Part of a small language model's weights.
Size: 10 layers, width 256, 8 heads of 32, MLP 1024 squared ReLU, vocabulary 2879, 21.4M parameters.
Architecture: LayerNorm before each block, rotary positions, no biases in attention or MLP, untied embeddings, normalized queries and keys, value embeddings, hashed n-gram embeddings, a smear gate, learned residual scales.
Each number is 500 + 40 x the weight over its row's rms, rounded and kept within 0 to 999. Layers, rows and columns count from 0. Numbers have three digits each. The size before them is the row's rms in percent of the matrix's.

# layer 2 attention value, 256x256, rms 0.0697, rows 227-255, columns 0-63
109:519524509500489504503456448516420535420525533537440462478478484446459496486573582606498479489528480468523484519463460541464468460472484538486575541581499530492509504491437480510426545423526438
087:511539505470511486504482487517490395498504466495614514454509537567523489550474407505458502512453433534497475459491529435473599507504505509423548458409466491477494422533495449523458406520467614
135:589521511519489491501536520515539453557499523531556465471529542549481542532429505478458463549500445549494491500564480399503455539468450474569496535452494446555482486497573495495498410542496571
122:485475494536494515478501500509508493506528472539497482492518523481507453572543512505549477481503595514458533492508543598504506457446504559499427440573516455561566492471549496438512528511503539
076:490507512544539459508519429496411433527504491489563459497496498430521447533452429472544563476442524482502453478495492470468509498510564566471542489490474533471430532539437454433488486470489552
080:456473491436495537525472521506595554470513530478425497494519454505499524460433492493485503538480540463516603513436535525552509475484496481579509464556549448464516463498527559536496530509491448
099:516568477455472458508530493508571520440499515528441535477458510502474567480463536530395457588502468519498480462520490551475417563486502432478449446481517547553566541473517608531505566522514548
110:512489502548498500482543519498487491538514507491503452486503558467505509492469503577469412602543497567484472473492489452497437485530412411494421475477486495517541559492519505512541512524516612
091:555509497491511537509469505493561510513563533450480460473501458508482517493535522489539460464502532525532567469524534565527552506547430497500413492577500459549516475487487436467510563516548428
078:500482491534544444515508455521411542454480509526506535531453510483501545521492498562447475492468415520511462483553497485465437503495592595422506487491516510454511524485444554502428551466482548
104:584510507487518480517490516512482395529493454550543557533498447488450505531501360470438494534453544542465516481552476432532582503405506510487490481486471559509474460507482541534510478533515559
082:530449500531518508512455464484395469540532487542548413475512515417509445493446523563545587509488517525489485484540472446474493463565553570454408523469468521443408513497374399484518450502538498
085:479496492580511464463560481497402502539488493561555433472495501445521514512456502530509567446520428514527453520588475405466445508560571570527518547459468475535420488522506467453524466466492552
103:522498483572502486471529481484481454531505545423538502520485536485517545513458457555495530483518364522511489454432487491461587501528501475570496539440491541474469541515413423449417398548514542
077:514508506464479569520448506471579515490534528472411511491459455523489465494488490501500466499546564478457533502466518561539498460474443443592475505531529505437498569499572465558500499530514457
089:559450472490508462530499502472497438480540500496480513535475489490474507476540374550503519454472500555534444505563499543483553647539542622454549497492463522502475430508484545489484509516498469
094:501496493544502490505485480495500460531498477519563469476502536496469543501508500539512526507481401527543516497539470466515545534498573612461469481438473482505463441519482506476540460500506533
083:485523533503476558524452500525544536512505478445507534545500472564545447539475488433523519487532531488476562505447556565520581418491467454534386505543492536440534447492520391556495434560529459
081:488513479563543485464566466520387482563499490548566485489503527442479504538513487479528544480435479492506451506562509424502475490506579580432494467423475507535431529521419442413510454492502521
115:426556499492486482456520530466558531473451467536526535488484517473502476533494529404484501449504502471478557474421564574506412510527508497561522449431528494551540471493611551496473467502487552
092:501496507535527516453536494477480473542487466427526522489510542468523455521497538449485548444463594466462450465564515548524549497521558535481456491465505548502471555506482452443523451534534453
111:453505491460505525509490528535573588513483519485409479513498483512509481484524591466522533451454537478517520531617520513497446505485540498473527456500527459569502453476462578441576504454464404
112:434480504445483503512459518508516586455466480508453539498519446532478508477527575458515493413502562444538560519441521520526486484401556465483630521551490462485519470516563571490500548478446456
079:547478492546539457512580489533439489501490522522546484563507538420493519531488467533498539544444479525501442529560507402485448526459522589471541503500486525494455546512448540419486507496451558
121:468527494444476497513483483513495538443498532500479487481477547491513491468499503605473492438505500471511452522540508451434442506560539480522458491482494575458513476498462455528526443469511471
095:447473495496496434498535498503489509480447441544459566536478508498478502494546420453503497452478433484510461535523490473525447549505614575437565487456493505490487434519508618479507520481431566
100:453493491429467485529459501519536547430455473461457563526499461566528530513473513414497442568527504466488593484391514553536514467487516436507483467503511523461511485491555599566480564541475508
093:572448498521517497523523480518413470524544535566490482521470505473465512501506421581441515521447465471484402504546482439476477498484526572498599547527471534492500574476442471415494540482468504
082:489509512451450524480432503500558529459494505480470495469527471588479559490548558474524427431585527503548545509481537576487525475503465443538493515571489441543530440462534474528496523516504432
# layer 2 attention output (transposed), 256x256, rms 0.0703, rows 227-255, columns 0-63
121:498558475557496515471480554480510486442515535554533459463483467482540458500487461546466438555496493528489487465498543536410529522623480536491480533532494495482539487416503543561474510489465541
089:502524536457456475560529488591449438515465483469493439456501501504521555490490540530492558546493478560543497486499527547530534478475519455504428501519505450490502463479543441465473520466456502
112:543482596466486500527493498507516483544584533496470497510500523535527600475461496519500523464480476531495519429484483452526442489439450483486500486507469474504489476593515457487540476510516484
114:431504450521489461595486502477573544494446418509455544500476491464435410471456489465462482570487498492549457556556506535552453490539526478502502513527490446512475509581556513451453514533504448
085:507551524545514480422416509461498458488379483393522473591516483538472473509464522515519548469546468477486499519533430483502519379451512523499512503483470479448491520483476487437488492455477524
084:470511446470552465553526465504468589524572535569510603490453565479506495552494488489548536527500564453462470518550554492471474508482502508496492496552554532491496560532477449513484459533555446
099:552465474466570481536545543540545545468513525532498417465487500534557472465525517499493501507497488546520518510463506519521541519505529496496493516524479568492486489510538455547453460561450538
104:550493518524550524444501558460541472551551474589503473492505529549550551444505481488473542480470536597457522453575518536480524486484507531529468436551487522466453488481503431504560493534521523
091:442509429535498470538540504499526511510605483611469551465498567503527459501528495510531435571495536469473464468568556546521464564556515494485512467548566543535464463493458542484554557514569446
088:518526527458527481511482532502496522453397489400509385528486434535537490433486520522447526517540406535545524501476484517464544457502529519507495538505464494496523492466496450553409464462435562
098:481459402434485579508523527539482542554466466464484486501481485601518591502500503441472574489464465482507512529424491511530521522454502441470444492497546533485492482531539515477474531477487540
088:480584539601507472438458501411464482500451500510511500569563435578489512487502440536529441535522496495445544514568511505526484450510503512470546515551475504430468517470452517482514510412501464
083:520582662528458488504432459429459495468433507397516490603515470509483536464447468522468534466504456532484515490503446461484507442469495539521543508528441477469488498524429479495442434476492505
094:542519590527441491484457511449501476489528526438493491513523505457538516492505527566538546481512441521462462485556517471456517453475516526494512470481508552459498477479456550484470496416567523
087:453453409523551508504536506510508522497586545595491561427513549477496490589525463507568490520479570486474496528512534481497461537496482481479496473484567551499490505516502524489543544557560486
090:471481424511487491480562507555501507511536436421492468561466532539517563436511502531417530459476394447552539499457489532504505499526538533481535525503487501490445506453450505523434520470473514
091:516558574469444483568500432464443543488463519421475484616489467525501569382515505501455520493509382525506502491462463481516513492528533487496512552515468524530453451528446542511434459503440463
091:452449419508489491532536507497521492539548497568501606408512518444467494594511484496582475551491581457484473527534548497534419532461474459468511484498567496491497522534540578437559567473560441
087:507553604521469496487441469442465468500378473400503473594537431540475492441457514489478528480557430480500489510500448492518514442484536511523512512514460476507507473527487532459470442443493500
121:489556555465491462572474437529517510473453510473532552507468554444513427529508527464535523469470498473569463544471508486549546482433569466502560520464510536518530555588494467504494439596525491
092:513493527510476541447431450490527468511444498394518521528547463498454511540477513494543497445575492457488557522513449487524490479449498498518556514411484556450497533492487560438534534400472483
101:512506581520529523546462461449435523517509486527449511534534431417399445455502518482482455530534490475484512494480523485529449505527508509536479519517476534529532534477497495531477440522478504
114:457492462486510505522485454485510585456497489458446596497507492440465479558498475479485483517486506443571529541474508419504469524509492510513437533491498475552558546537530533503487497492440515
089:546482543484530507447447536464506473492413475396498413539485445566503534439477529494439539450538425522533503494482451483477542458505501505503497514487410458489487497492514455512453448472449545
122:509511535522541484510510558513481415467523502578525419425465431445493503483463440519467468540503462588473481490469530561467562522548498543463455488540453477473541509373500472566396456530457555
100:502519534466485491501508473516472540451376465351480434586486485514496516466492516501424552461502422491567488522417449479502515462466555543532498516444486475520521489496486475514398441496422530
102:468481394419525522538572516535501590483485506487498508449477501505530487556530486460518522509502566460529475570494532512502511542444509471500470503496559532529537536510529488517468521543471516
099:514470490566551515430439582455509485457482486467475408584501448569506555492454488549440506470523441544521552505492462471475520474538495501485472478474478496443474488511506495525485486407480527
092:500499484481455526566539483509522516499611521584507598419518507388510507520521504522504441514476538488547475476485569501471437592540493517499477501526511476552521457501522598496517511536471452
# layer 2 MLP up, 1024x256, rms 0.0824, rows 0-77, columns 0-63
118:531494478527529491488473473433513497516480526481561520458474482452505482508514505487527457544454537549485523507568542584545479581491510577433481523464447489472503452563486581527493548482509532
093:491467449519526486518557533528514519502458521485495464461430546479533452480551517466505515467491512464612557449458483535432488491449456603570517458497485510513486404534591481518390509487473533
096:479434482481496511501492507557486538483542515518493544468499514518455439494504494475465563510459535497565435503511515535482520522489436518500598527557476483458469545490458523503539561524490448
101:530511478540522467462521527527524461480512582575523500492511539510529483595399468481455437552538555494534498493554542561503509526480455468544539443498493448511506523505507579502440468485495538
105:472499496459503465491486498503467545414513463510531432514525516524523495567496506470475523482492520417442457462526495542484492455540484520556558483465490493441487491556483526484558571509464505
084:485502499481533525430468590443481469482481539445511492491485492504508516501439452471484445482435469410540536535495498575533528463522503461460500555441447530529550470562515489512486531527501505
102:518573512469527474519497511568541531542498466475434517452445467469526438463528495548508470518424530472497533553553580500469503490454539417458479498516459471571495558487518494539436456500489534
095:539416489458481503525480515525595503460560532478486495471525511552469551493564530461515478562557471492526494482439595481521520469514498486584492453484456491520518529555553498548505521540478523
100:477534517508496537492463520481481520529495483558497504438473541489530465489499577444457525473521479511570525500533488510494528456513602459506576510429433484569548578482482462493505509432417558
088:458558520567474516524485493574498583576510548500535475464384474451469488456437477504539462541450525528558537511499552473502464502576506487393515485522487531483538547502549489497448470585485480
087:460516506471484541436500528532477489513543500437499520466534448475467518498466510495488485457512531476410494472487493420505481542503483443456517513505475415443587527505527500577496498524495516
100:519553487457505525441466505468447468489501530520548485482544459481550460533491483534488442440595524443467470495468516490486458529518518508514581469510383505450489465576512515506477466532458509
107:472451469496566482518527513496597505490535521540516510476491510538507476509518602492480457478561528463462464501471491477415438560493486559518477509403529513530523503542517444498534590490528469
098:451464448575535462500500500547475453508523505452439463422539527470509499545467540522502520507517495463557512480543474471475444494525549532486563482438470479484531472566413496478527507467507490
095:533458509473529523474455548553509507487530471509490484543490517529494476491503453485482474582495536529556500463562475452468458504604548466411460432437513559559485494473488549505530524486537567
100:465437484445487491505457499456529477490557541525504506452487508525483447490435532468515506486476478498553453501507493523525489521436518478573541480494492467498456581542516546598539487602441520
097:532447434515493508462535518542512482505625500478472513439526529510510569499522454513551484570439541467521506470520517454400484534552549512476454471552496544498556494545486502511532572500564413
099:524485493446465525493464482551491529541511555571431495437476530572446496454494597538524444458486520499568457424529539534520436510553494472510488541504503555546482465501513464538472559487492442
098:525605504449466475505475434555510464511531483483537505454482502530477439481516500492544474483454481409538510473492454485448518491528513470504507504539516462533477522523490458474444559505433530
106:450506494505500503477489493466528490517525612522520535453464497545458551489585438518462495543519437471489451491504486525489522485523538484609506475479397457551457496505509543532527435540502447
100:453417474500523481492508532509491542534509560556565522484447473543446548481512440471521438478489557452574534440484519461450508482530460493494551419485424450471417509571544467474544570439504493
093:479484460488476511500416538540478499555520515495507538474430534475586494512425452505520522523499542507556462521460522581391484566429546534482543488405480478531560471506521542524540530533533470
095:540558535440524476508468504532435548418534577559586493545498465534476515515496478504442547537468430536571468530570512494525509511481483496536456507521396471535532526507514502509495484515513527
104:507584504546575441473411539520481574515594580497491473509507540445505550501471509543435467506590458510492511452492486525530438504519565519441532520469456484558500457508439586479546440522438485
101:444472432538555456478523559518465618478507519485451466519511525456544513490521583489446501441526463476525519510506557500538551440570524477534472516487481518476542559489471393492470519512430506
095:448482464485504485529482486503572490535537501498569471524500541465469475559414485511414552569479538534485485394543586523518452545497389496536559495511475508584497443504461500523458533556460486
097:553527498506477475475479526512451437468489489478506503530422507522479484542491462560482589449551472382546494550464497506444480430515543509552494528537508500482470490507529480567497411555503510
101:501519501446497507427453503533421526451544540502440459479487562485532476479503549543497470494516466523534487498509585527468477513503445523474579487512496524516583497531567565505453521514473518
100:545488494496489470479521571485491508486541530436540521465472484456507452450508482488492459430455556488509511520459534449489498510504517529495639521514461460460455521636560485514474427540505436
104:512511508559530402502522507506423505486488457450500457514557546539408495567502519472507497485445537446491510435507511521470523468516548556475487545532516459471464499547478515530479499374560532
100:448449483508521530469483521579512478549466506473445558459488563492416497539511463501568559453506466472525541494473482473498495464497569595549523569476508474434516479532484494447529453480423521
113:481542464505540474495443490538494493464499497545423546512481519494533552617517503493435486526501440526517551481458541456515483466504509526520461591544450497484568486485535428515508443496455508
103:521465480458483513455458468507478463440549556503602492574504503432520555516603523508533511493479540552413489458605586573459453507598550590541513444557478458494466463488496440464511473465450435
107:518537479469550441497495528508548560492489538502562511494516472470528495579474508520455487562481466477498520384486552480454497468513457489430562475528489508504529552528526560543460506503467505
098:478594545520447494476497468512487477467451455411509511533483505491470553540564508533538537483542489452623482425529473499506539484536496494472507452465478557518469531529573514477504505525465531
094:491523515539523490499401530594498491453499488548501457495441424524466496502472513443467487494565516520547539478506446497535492492539588536483427551526504523455447507521480570405475534510549495
111:418503516415495510474539481506495487504563502443450511574487508486461530549484466512466443567452481476454538461574528491488474491522563542550540550484490439481506439524492488511470506541430512
095:514432509525494478456482526514484500462515536534426509527443466476435477489488425497508426506544539497551493466484583472504442461603481497489488452459527547497578537537509489484444509443470501
106:514426475476577422512503509490535486465514492446422471523443512466469547546421475416488516504460450518533615464509494515481446504479463581559565508503504489504488533536481480512447497445508461
095:544463452511591480534526486504547474479569529523499536392503417510516486489490437501475526565493555499455454477565506542499511567544448447456459514535499477503461597517497468532527576521550490
109:449388405552533478471489535495505479476601479529494485439450518463458489602541574525486440486548556506506503484526564486499424525451521553553502504504478456506487467513488469509505496541526478
102:533470478584505519477510525487491506504526424509517506503554573474564476504527456570475530460456529455504403458521550519443556524536487465452495430511524576550486510548446487509509477507452538
099:481549462564516506476517494478530511548547534504451538476514452535481517534462430443547556534438488474527495506546540441440465555438518444450583459508475529539532519561494573459478511446485456
094:479489507508501453464459498507462544448532517481473457435530493450412475499521530523482490514486501527517558471489488495477483503502471479540538507436365433591476398571522544479464425469488480
104:414518518454477461487482508502510531457510532513493450564478477484486488532530487557510474552474457424464593506512591565520527482509447465509510429549472427581486463508496462515463455449459580
094:508591519477466534522454526489526524445492506511469523389527446448559441484483521481494526518550443542523522453496508524531494526516475484459501492538390521586472512546508496438464543563549377
102:548507435469583464456518466510488540481523577408477548460514517503508590505443482496556547551510461470539476495535523494510511490498478509573554521487499514527496521584473537543447458489500523
094:503572527475488463508497494538538470502558562487512470528499500435520533559373357564501440521429482491498472493514545554462509532495467507516461460483511514454473529487482487508506462482477448
108:522515430505492519413465490518482522509566472591467528514493534513547567447490495442563455531462545431439482517476507415443518500527568479457492497526467530468547459509458536510523515544451503
081:493586521526509488520519504474425556554535521505488527491481506473506532502510489478535456392516524531491409503444504467510472519556479489511533497485501475421576476488551530472452489505455414
106:517512470498470522521503539504537517512507551407526476445467546480407487588508429567441492484522508450557443470511505477525453535456558422496503491527445552479452558538509515502531459459503502
103:416450449549487452515498491535454491478526551520483501469515444526537492506539438489571491497458500500493468472513488479499533553541552527477464494572495500466573515515538548543514464503510481
098:562530507522480474443523503502523464462517457464538527538545479472494415524473537554481488465525444454512526455471472576385484507463588489507475490516473507428552544479462503554482477517461484
098:488490452489530487466488548488478500494513557544470520528474485428449593438499546480461542502468449451491492495513608506493525455481526489445506560541474576468482491469406519442524488571445534
103:494505498487561469505462485520526525465519549454502478516516436498465493542537515520539441441459460469497479502512468523461510493530550485476556517502444532460494483527565482456458503464450514
123:537495486518527506493521542453528480454503566487485507499507473524502448463514511493505597456476475492533497472499521546494530561487475461557534445605450541488479540500524480549451483534441557
089:577488546447466487485509481459451463501451527527515387547451451510507490612493484556513500510516511540505502521558560473448529594530445488505537482412473468476486483513583542496561565458487563
095:576451386583583447527504578543487517466514512510464557520532524508536549529540478465485412559412448410511502507497552488493519525529444528497452481532497460481514459473516556483468479498505470
087:540492510565580461462492518494491496540566459488485493562564554550510546495540497540488523457436450461590441426480572499512512404500524510564485456430510530500532493554585549416490484486480463
088:471542452486474481486558525526527495484536582501558416463419450416531527514467534532441489449533480508498504475548522551496501540497478429515540455492515513419554520528424468447487504558469518
096:496407471540535504457510545537531489532528564485502502468467496557453466515482521504513508450538449506552584480455564547507477508462463532421554495558460538481546522450501504487465457457478600
097:547548456485521527478544506614470483460494480502530500493474449531486497538512490503449526454569559473456488521472526489471434480451516473471610515470458523444506490562490500517549518472496474
099:527522490387427501514519485538494517465502522454445408572532456472505504541482524515508523586505470421514433487492470475432472488533470480528533587482508560405481499491486442554406430524489546
104:474542505490506469457500620480481527443490549415473544498498510516528581517490461488492492565459429491473504480479528484494554501520442527518442499546452498537549539483413540504535476505478530
094:509515472555553448478549523530489509518496529491484509549477543439566503525546520534487507492574500436536466434509555474444543496523479490513500466508534534465490551551437434427494457560473567
111:473458508446489475462474489468521472513518545515469497495464548441467455505483470497520407553558578565504538492558518492478518496498473488516566508534487463503588510504485457502492492453475442
101:521529512456499448535528533538521493457515548469500465511512549512510518531471505552529430543468461482526555496551564587451474481479493423446469471520511558479495522515545478518489523507464489
087:480561491522475511476465467498442476565456485518473511532475536492494495516478581467482478540581550492555561462461531467524433525439543476501567547547473491449529520500513512531468510521509544
103:553478496480515461519466517531478516418591522479419515549433521417485566530550483508524498505551546458526508487578486563549533547494533527404412446517426454458527478528518530454556503469409538
098:477496473528503513505470548490434476545515521524497516563404491536453465488460499521499536472601538402483586492546532562496504479474515556533472585418404497529438435551518489501490470493498536
092:489527481513516458510525538487492472492517559520498513538455515542422530480500417431524501476509488498563445483492521446487483484508430484457527546522434431552545508613613423510555571585453409
094:434558552455539540483489455428490486492519487497487504500446514506502552499546474497541490559555528531525493515568542497480482556500432521480523506551496489443515534502493450541436535592423570
106:501481492480553469433507539498514533532470481495507482529491526546553500551462474459465594487442486472530511497461511482492539455464497529554472487517492481545513501489563513500398485530471503
103:445519504474504484406516457517516512500492485417479469405500506510479474502453527478488511464569589493438535498535471510508541462549516481586489531494418530461529514529541535525410440500492556
091:449450470512543490393480541467405491497500513587538480468429564506446527487484521481575458563532498495531467463434522503458501508507471566504522532456424510557551446536572477449523593486460516
103:489498506455471522503542512442569474474503464471445515540532484439560537543432479405478487518437562479598462535497545515497564593527441476483528498504504524447458529516573460504464494493502572
103:446478519472525526478463550488495555548507536505531513515527503411487463498473520488534565555455476513481557485485527462482463482514541446500424536468459443502479487480507502480537470476530537
095:578575481484523462515487533453503530467518582543522532474483482565554426480509541575526498517538519470465479550530510483423503496499494506509571556594501509497484584513519499498506504496519492
# layer 2 MLP down (transposed), 1024x256, rms 0.0743, rows 0-77, columns 0-63
110:496510476487519501505462525460541535535500505495536484516482493538512512476494462498517522571482501553525605481522528532569528550426530553515448524486472533457554459424506510521537528421467509
101:464546492567500492471562513466503508501497535538499482446507433584498492451448480529501558473502513508473554493544455552462449507462550535586445488459525513520532489464540547530488462486516523
099:415499495444528516520501554483513467488491543453486431466537456517535474518571509487486441419437526478545519528541503534524541510485514499492470499481488498490559539527496476507499485476411527
094:516493483546510504401508529447521463462505574527564494480480511529540460501494481521475473556526599528542533563515534540531539490489511498501495499503504477512510509475450491471467523444460526
107:487458525499494498505528555515471512521408469493471484491526475532564579492544477413583493578464494434530465515490469421527527508491484525517524539535524466473525557482534484452554444513550508
086:488443515513507560500527533521529484462492502507519435517525479471592472512475427461479481473492463506486486486527474516435504516526437484537533565490473522553520445502492540497517537542463504
105:482521511467483482490478465491514551488480505489417572461487506493522500414587511618506539441443475543524564507505500569520486496450562489457446492431527468514501538433504544528472477530551462
099:477470464555488480460492554508475481505480540520505422486515499420499522430467521461547441531497445516536503503498475572463502417469462521462437497505453473482538527465471510470501552498504523
103:531494461525531546411488438470471473465504408545477479501504510510512493524504553529463527471516529439581526551464462406545491495511551461536485509451551498513554553498465512485522474421463491
100:508531514486501497466505460514525457519473486472479497509453555491446495446492536544504560476480552519479478516527501584522507451561496483487487505456555550546491510456517491515408524545548485
092:495521542506462479430488536514551484434543473539438525497499394527443504440505519497542504466493504553552576498491490469481468440449510424488483568539533453526554550473616464504476516484473514
099:522473526530508522467568536449412582522551490561485445524534507550488473503490448553466456468483472473553487524497526462496558474510570513473468428530476554456573508480501479494582508495502628
108:483541485511507516505486448522533527530480422468483504510498455464503525581469507539499517530554504521510562459470481494526526507537503514526490555448512428508564511468485568512456533528509502
100:585487487475461467468523515558534524521505532592482504448516498495518484458512552485551442481466529465543540540576425478489501432536535523460488526492503507465451477504481512474506513486557485
099:464496502533545507500513540452531437549513518503461584600508518536440529402526466482422479545470543520522448522572454439469514431524487496452508446516528480468568578445463521481512540502485537
099:460500506388523507508462452505409470543473522525417474482533507481529492456489553548512522520468522504482444488489481465563467499474375464509520571425508527537578481501430560494521459556442456
097:462514492532503481540537560489457525543494475506488518560518529534517425558471494464531440507505434541529526502497458560454551471519524539498538548494456446493498456496453531508407545443503481
101:546514476475501488519477444542420485526483497543569522470537496535464573449513592474522484388463494526509534486425547513530515636543486488496475569457556537459502528613479489494483520452499429
104:495497533506478480543526540454478489531514501521498577475491560454514443486468400485530513530502501516512472467527496481500497509529492482422475498495498451541512489533452455489523556386449517
105:499491563478457513503539511497504525512571475493524519452528510514534557445556446504505548489469481532467453492481447542525498406509504501549496505461447542495569489452486505491538487473531417
100:538503445443477506423543515574528484540437554443523439556514543499537466464497528493519482530484495539515506540572524500495478492503458469485512442495493533493533549524482466496534468493464458
094:523480502391454467534451580481568428554501483451488521498487436532525489529457483508444522567490512578512480509504444539492558532515460505508548503472562482544510527445481532469489533465496504
099:478451557450508526491510526507492513502539459572517479503653520499484503452594536431523481515546451564528501434585526446552538511467485465469431443468514440496557455451512485460524535498507475
108:465466489510461485534507480521506474509482473499526566528445512513496503507547505482447500429556506539485514514448473475514466489561525498503436579460587446502463501511585475470488540490481502
103:541537519520475539511507497462460446508518473452475481557545494514474458540522446459489521538546523437510457518472471489524509475509528494495413550455534516495495501493469502518504475463477495
098:444484492432472495527457498472567564451497542527444512572503514526422535517478520582506543582502530527411473497498580539476522472441453559558611521514524487461476480503473461490492544516482466
096:525539483514409541475474534494490512496538563519542471551473424527439470503490440489495514487481447460503519561498436548565530485535504512508486489543554491496524539564488573595497510525520555
110:475523516534482427510543438497472550514500437506500438401480529515582444518498510493506490485490483542494499431480552532556481505460590509463511536491595441494513542501476530523476523550521483
101:522581468490532529472523528484523526483528533522505518528501464497554451446531514494539474502501533546549516484462452437471529492426432492574503546492540495474547511502469495451539548462422486
108:517559580507468485499493504480457479518584519463561554462467506489514510505512481425482467477443520414446466464497565532485519446524495559505525542534479536468542486457555405445448501453526545
102:578551518592518545522501499462525518509510581484538453472462492492498521532460540462531519475428488499499555467553474504548532521474527468455504482520479414528481455516490457545440541574493468
106:499475473582522468490551493446488530547456504493519509506564534469470501513439545495492507525439433521529548487521506465505441473478541516542488485563477505459530441413574509502525484510490562
093:503424498457518489521579540444551534457522490468497513461493496530454510502505524501540477498574496545546504478481554509517518440548507456522531491521472381476466451499547506554474482484432500
106:505508488510552499460568561454532505505471506539487521439546489449448550477484557485415474529462526519513472500475512517449483517454517450512489501497547504559487468499496529548459591433502473
103:542522462512519511496521487475521535498478464486460461459464520464551487511520537465587440517530567451486494467494493512520446515518436526479510519535516462518472599542486384432514514508415482
096:522497475525543450458503594512619496526451541537471528498490492457448514408439565522490546465499481527509552536529414501525544510531550482481455540485476581458453484498521524520491458453559510
103:459421527532509394496516491504531537445500480439458498451519507501529479507449494475414483542513497525470556509540496513558414571467523571481534463542543485562525471490493509488497595586472507
094:467549529493505461413455458551576480458472509498489505583494483488495496406498485531523522450498490529479502462441483526522474474559510561417509508428576448564536521484495486445459571461499434
102:471465451570545498549573555429522535493541481566456510505472487547480502464469481561543501485365475473528547595512554455514459491480443617520556533555544510463487573493502484405455585509424498
093:456573527530510572443516521462493542553463466455518468480487567479495534548474452481471455494539486496500551478511462563520516406498529501516518462469446514471517476495466524498532436479473488
107:509444476506465480436487583508560495470500393456496513478475503537479565489492498585489517519466582537512483508555481469518493469466463508527516425502528485462565458442483453503406473450503459
105:515519478479515508484543546513464506444511482449513471570515450473528553535554486456489502407412505466480454570482468515533552523445453503451444526431544596479482571488487523444445588493508495
102:557538514463472498516491544480534492491449557510481467429529471468553497472475510498474519441517477507476478524509411451429550449435545442476452481473496517495524508491480511499485559491561504
098:552497487508424487478496477577491518434504494510483507457594478407537470517560517528553475556510489483520516468517464432513566515431503476488473572523492485468487447517528479464593449487563452
100:521486533526536446481467516428514527473487496482474507530425468486514408469465540529475508561555516529487475552529531565492534491542546442536492483498519469559511560538527418511500509458483497
096:452509533539510517528487475517455491482472515488492488448536520508497515528527508475438510456521484524463491467451510456544509432511469512485579479515445493552569535563419520468557523521509503
086:526424405490527439508549483472456531526462475508497520440501463533527466429506499534499523526494482447511508506497452457568539532489504504514564494467597528561583447477526462523488525488496504
094:461476486506469531448551521465473533518517559496433448507489455520529487508521482501486529499509636565502485544440595525481481562461499419490457474464592480603508478563545497500575565534515461
107:470461527475541449472484576507473534542502487432454441435427500548473533453446419508541453553468516425491490490479503504511460469479511575407482553538522537436506500442507473561439497463547473
086:503474608494428534465435547498535481499584461457494563484472522547479530499467521559496433432446565494504454543526467464431496479462465469479558450539520482510565533428490563472461491500471448
107:523513499527492513472539502503419476478491465471465476489516489431466504502536510499507477470485497539438503503487483478537462564546533521509493464498538564534484469498504543525480451450540482
100:449534523460439523462476523479492511462468493531523556501477469485487486512464518559478507495430510594558537471511549485470455568492512482549429502460487466544526456504498479491481501477513521
098:491521459564466484430553567478509527554520502503483470522472469483552446485543500489420537502462487452465443470457547562445475538426539525478433490473487514472526478478507504531503524475470556
098:512519503477519526509508519447487504452521536535540399494562425499441503512449560525466498411551469456490525520529542479497443463470442405443519506504468542477510490492469470540548502475473483
099:524528516481501503497510484441495549504458524493495500531481437489540482559505538480483527370534509566459416446566398550521522435492602504439510563442509508535487423485534505526515520493491489
123:493520543502477518534580516460486470503459523505456541414516566515541462473509461483583551493476584533519479432498469583530517543414504429557529512506519453527465465475503448473514500523458553
093:501505499490490495461561512548508497528516472451521517572575497510473469510569534476443466540520452538514466460504518478529483553554485511497499497398489418449491564538508559464490501520473471
092:447486498458480496503545479491468515527471469426519516531444483526449463479496537470515559522559529588464529477460502565585526464527492511507460496449488422523441513491480493563410453496484479
096:555474475505530512539492501477496526479497457544519487467505485432580479513539526479486509532517559473583499548530461481538507461536467504510455552483579470489410523507517557498453462498495441
087:456486485565538460527518530488444553513443498491520525466441471565487466427485530512524497484539477483518535522488486503560514510449455500494516545526478499506493496539544498483491555527492512
101:495528513510419516469442532495527480440469599572414521533462486492487495479520507480526550459485520497484517568480462486539503514492476475422502544538464580437513559490534545473503491421523554
101:525519503520466532453485541507421552510494521467513442492520506545473497428555582469467547475561551536537442534532534432497464450574539422427435500487505507484483506470484508539584482495422594
098:475470468527538492531563499508473523525511489454455527478526477506458504498486480547525522567526524482518506522501490485467490450500433469457501508537523572441468464480465550533475521469498580
106:490448510497535488469506533490529450455514535507524508467567531482579484497537605598561575496522486465465516534505514511426481511571476516548503488513471568485508429442509511487491454483437538
098:427471467510495503452486441460472525468501448508433546550461503539465543496530533484492631540530509564537461499447551504482469576476442472505504458523528455485464495464519447455545417564476448
104:490479523450484505481503507484523497524408556489487538476534505461432554467469462480491477544535520591517568491445437498512523484537515452532544539536566495484448448441494454516508425483542454
100:480535469482507499444462507471475427560496535493459467514552502477474487476548471554548484559520489516567507441508576494434512516498476500518536582519487487507452587489483492421522532508491525
089:471503534454400480481497502497582447483457545520487487586539491508518483421447455486484419501489503565534496521499488505484483509470566574424531522480559521434524491434529497480471457509514489
103:463526545513446491515506483485500526500443467516474454460486528461494448519517507488454557540452539391453535444546539560477454480479529476532546481486535539542434476481523481446439564592490570
097:531475456510534475523484572485524452448476510520538545477533472540449563481530566475521536505547475501424579474457551456560500474479531535449446515535550485522464461562540529481442472453502556
099:487520551471480548466500461496542521508524489527483499606553447583452488389489490499530504463493497548459419539523523455536505501540453502446481545560444494512561561556518462469571607507497438
094:486520499492493482497473504472515507557532494496481489456533529526491508516428476508463479542588514565503512469483511494496474486521515488478491494447471497436493496402474477512451483498401554
111:556488501511512451454483519461471471545478483536550508462532504463543500465548482501519501503472502481468509480499425455495507520512496502560454467480510548591515526428602499542549509461526508
104:498474483446446476478510533511535512504508476524414481500533502549472503468484491514515484438495562503477467504546490488492559441525498486515447523522499560467509498461575528490381502461513562
091:525532474512533564463502566483547479491474523516489394495418450442548456505474475481484548503483492486551497519416510521524475574527470463524444515421544545590455438481412487503448505484420506
104:533519487532487476470516500531497463538450496551447420508437539465461546494445445517511506473484459605458480484466464434546464452554504568537516522528538497513474458516510576418533507504522511
107:512525498505469485487428535553440539464515498547514492519490445503497457541530497530607532562478432477509518547541478425484545493559505465517429572437492509554565542547532537502462480463548505
090:423428525577439527456494546518466479537438431459535487480501544471434519509526504490493509530460420438571542481504547524533519545565529482470418450440478469549480456534472497470502494526496532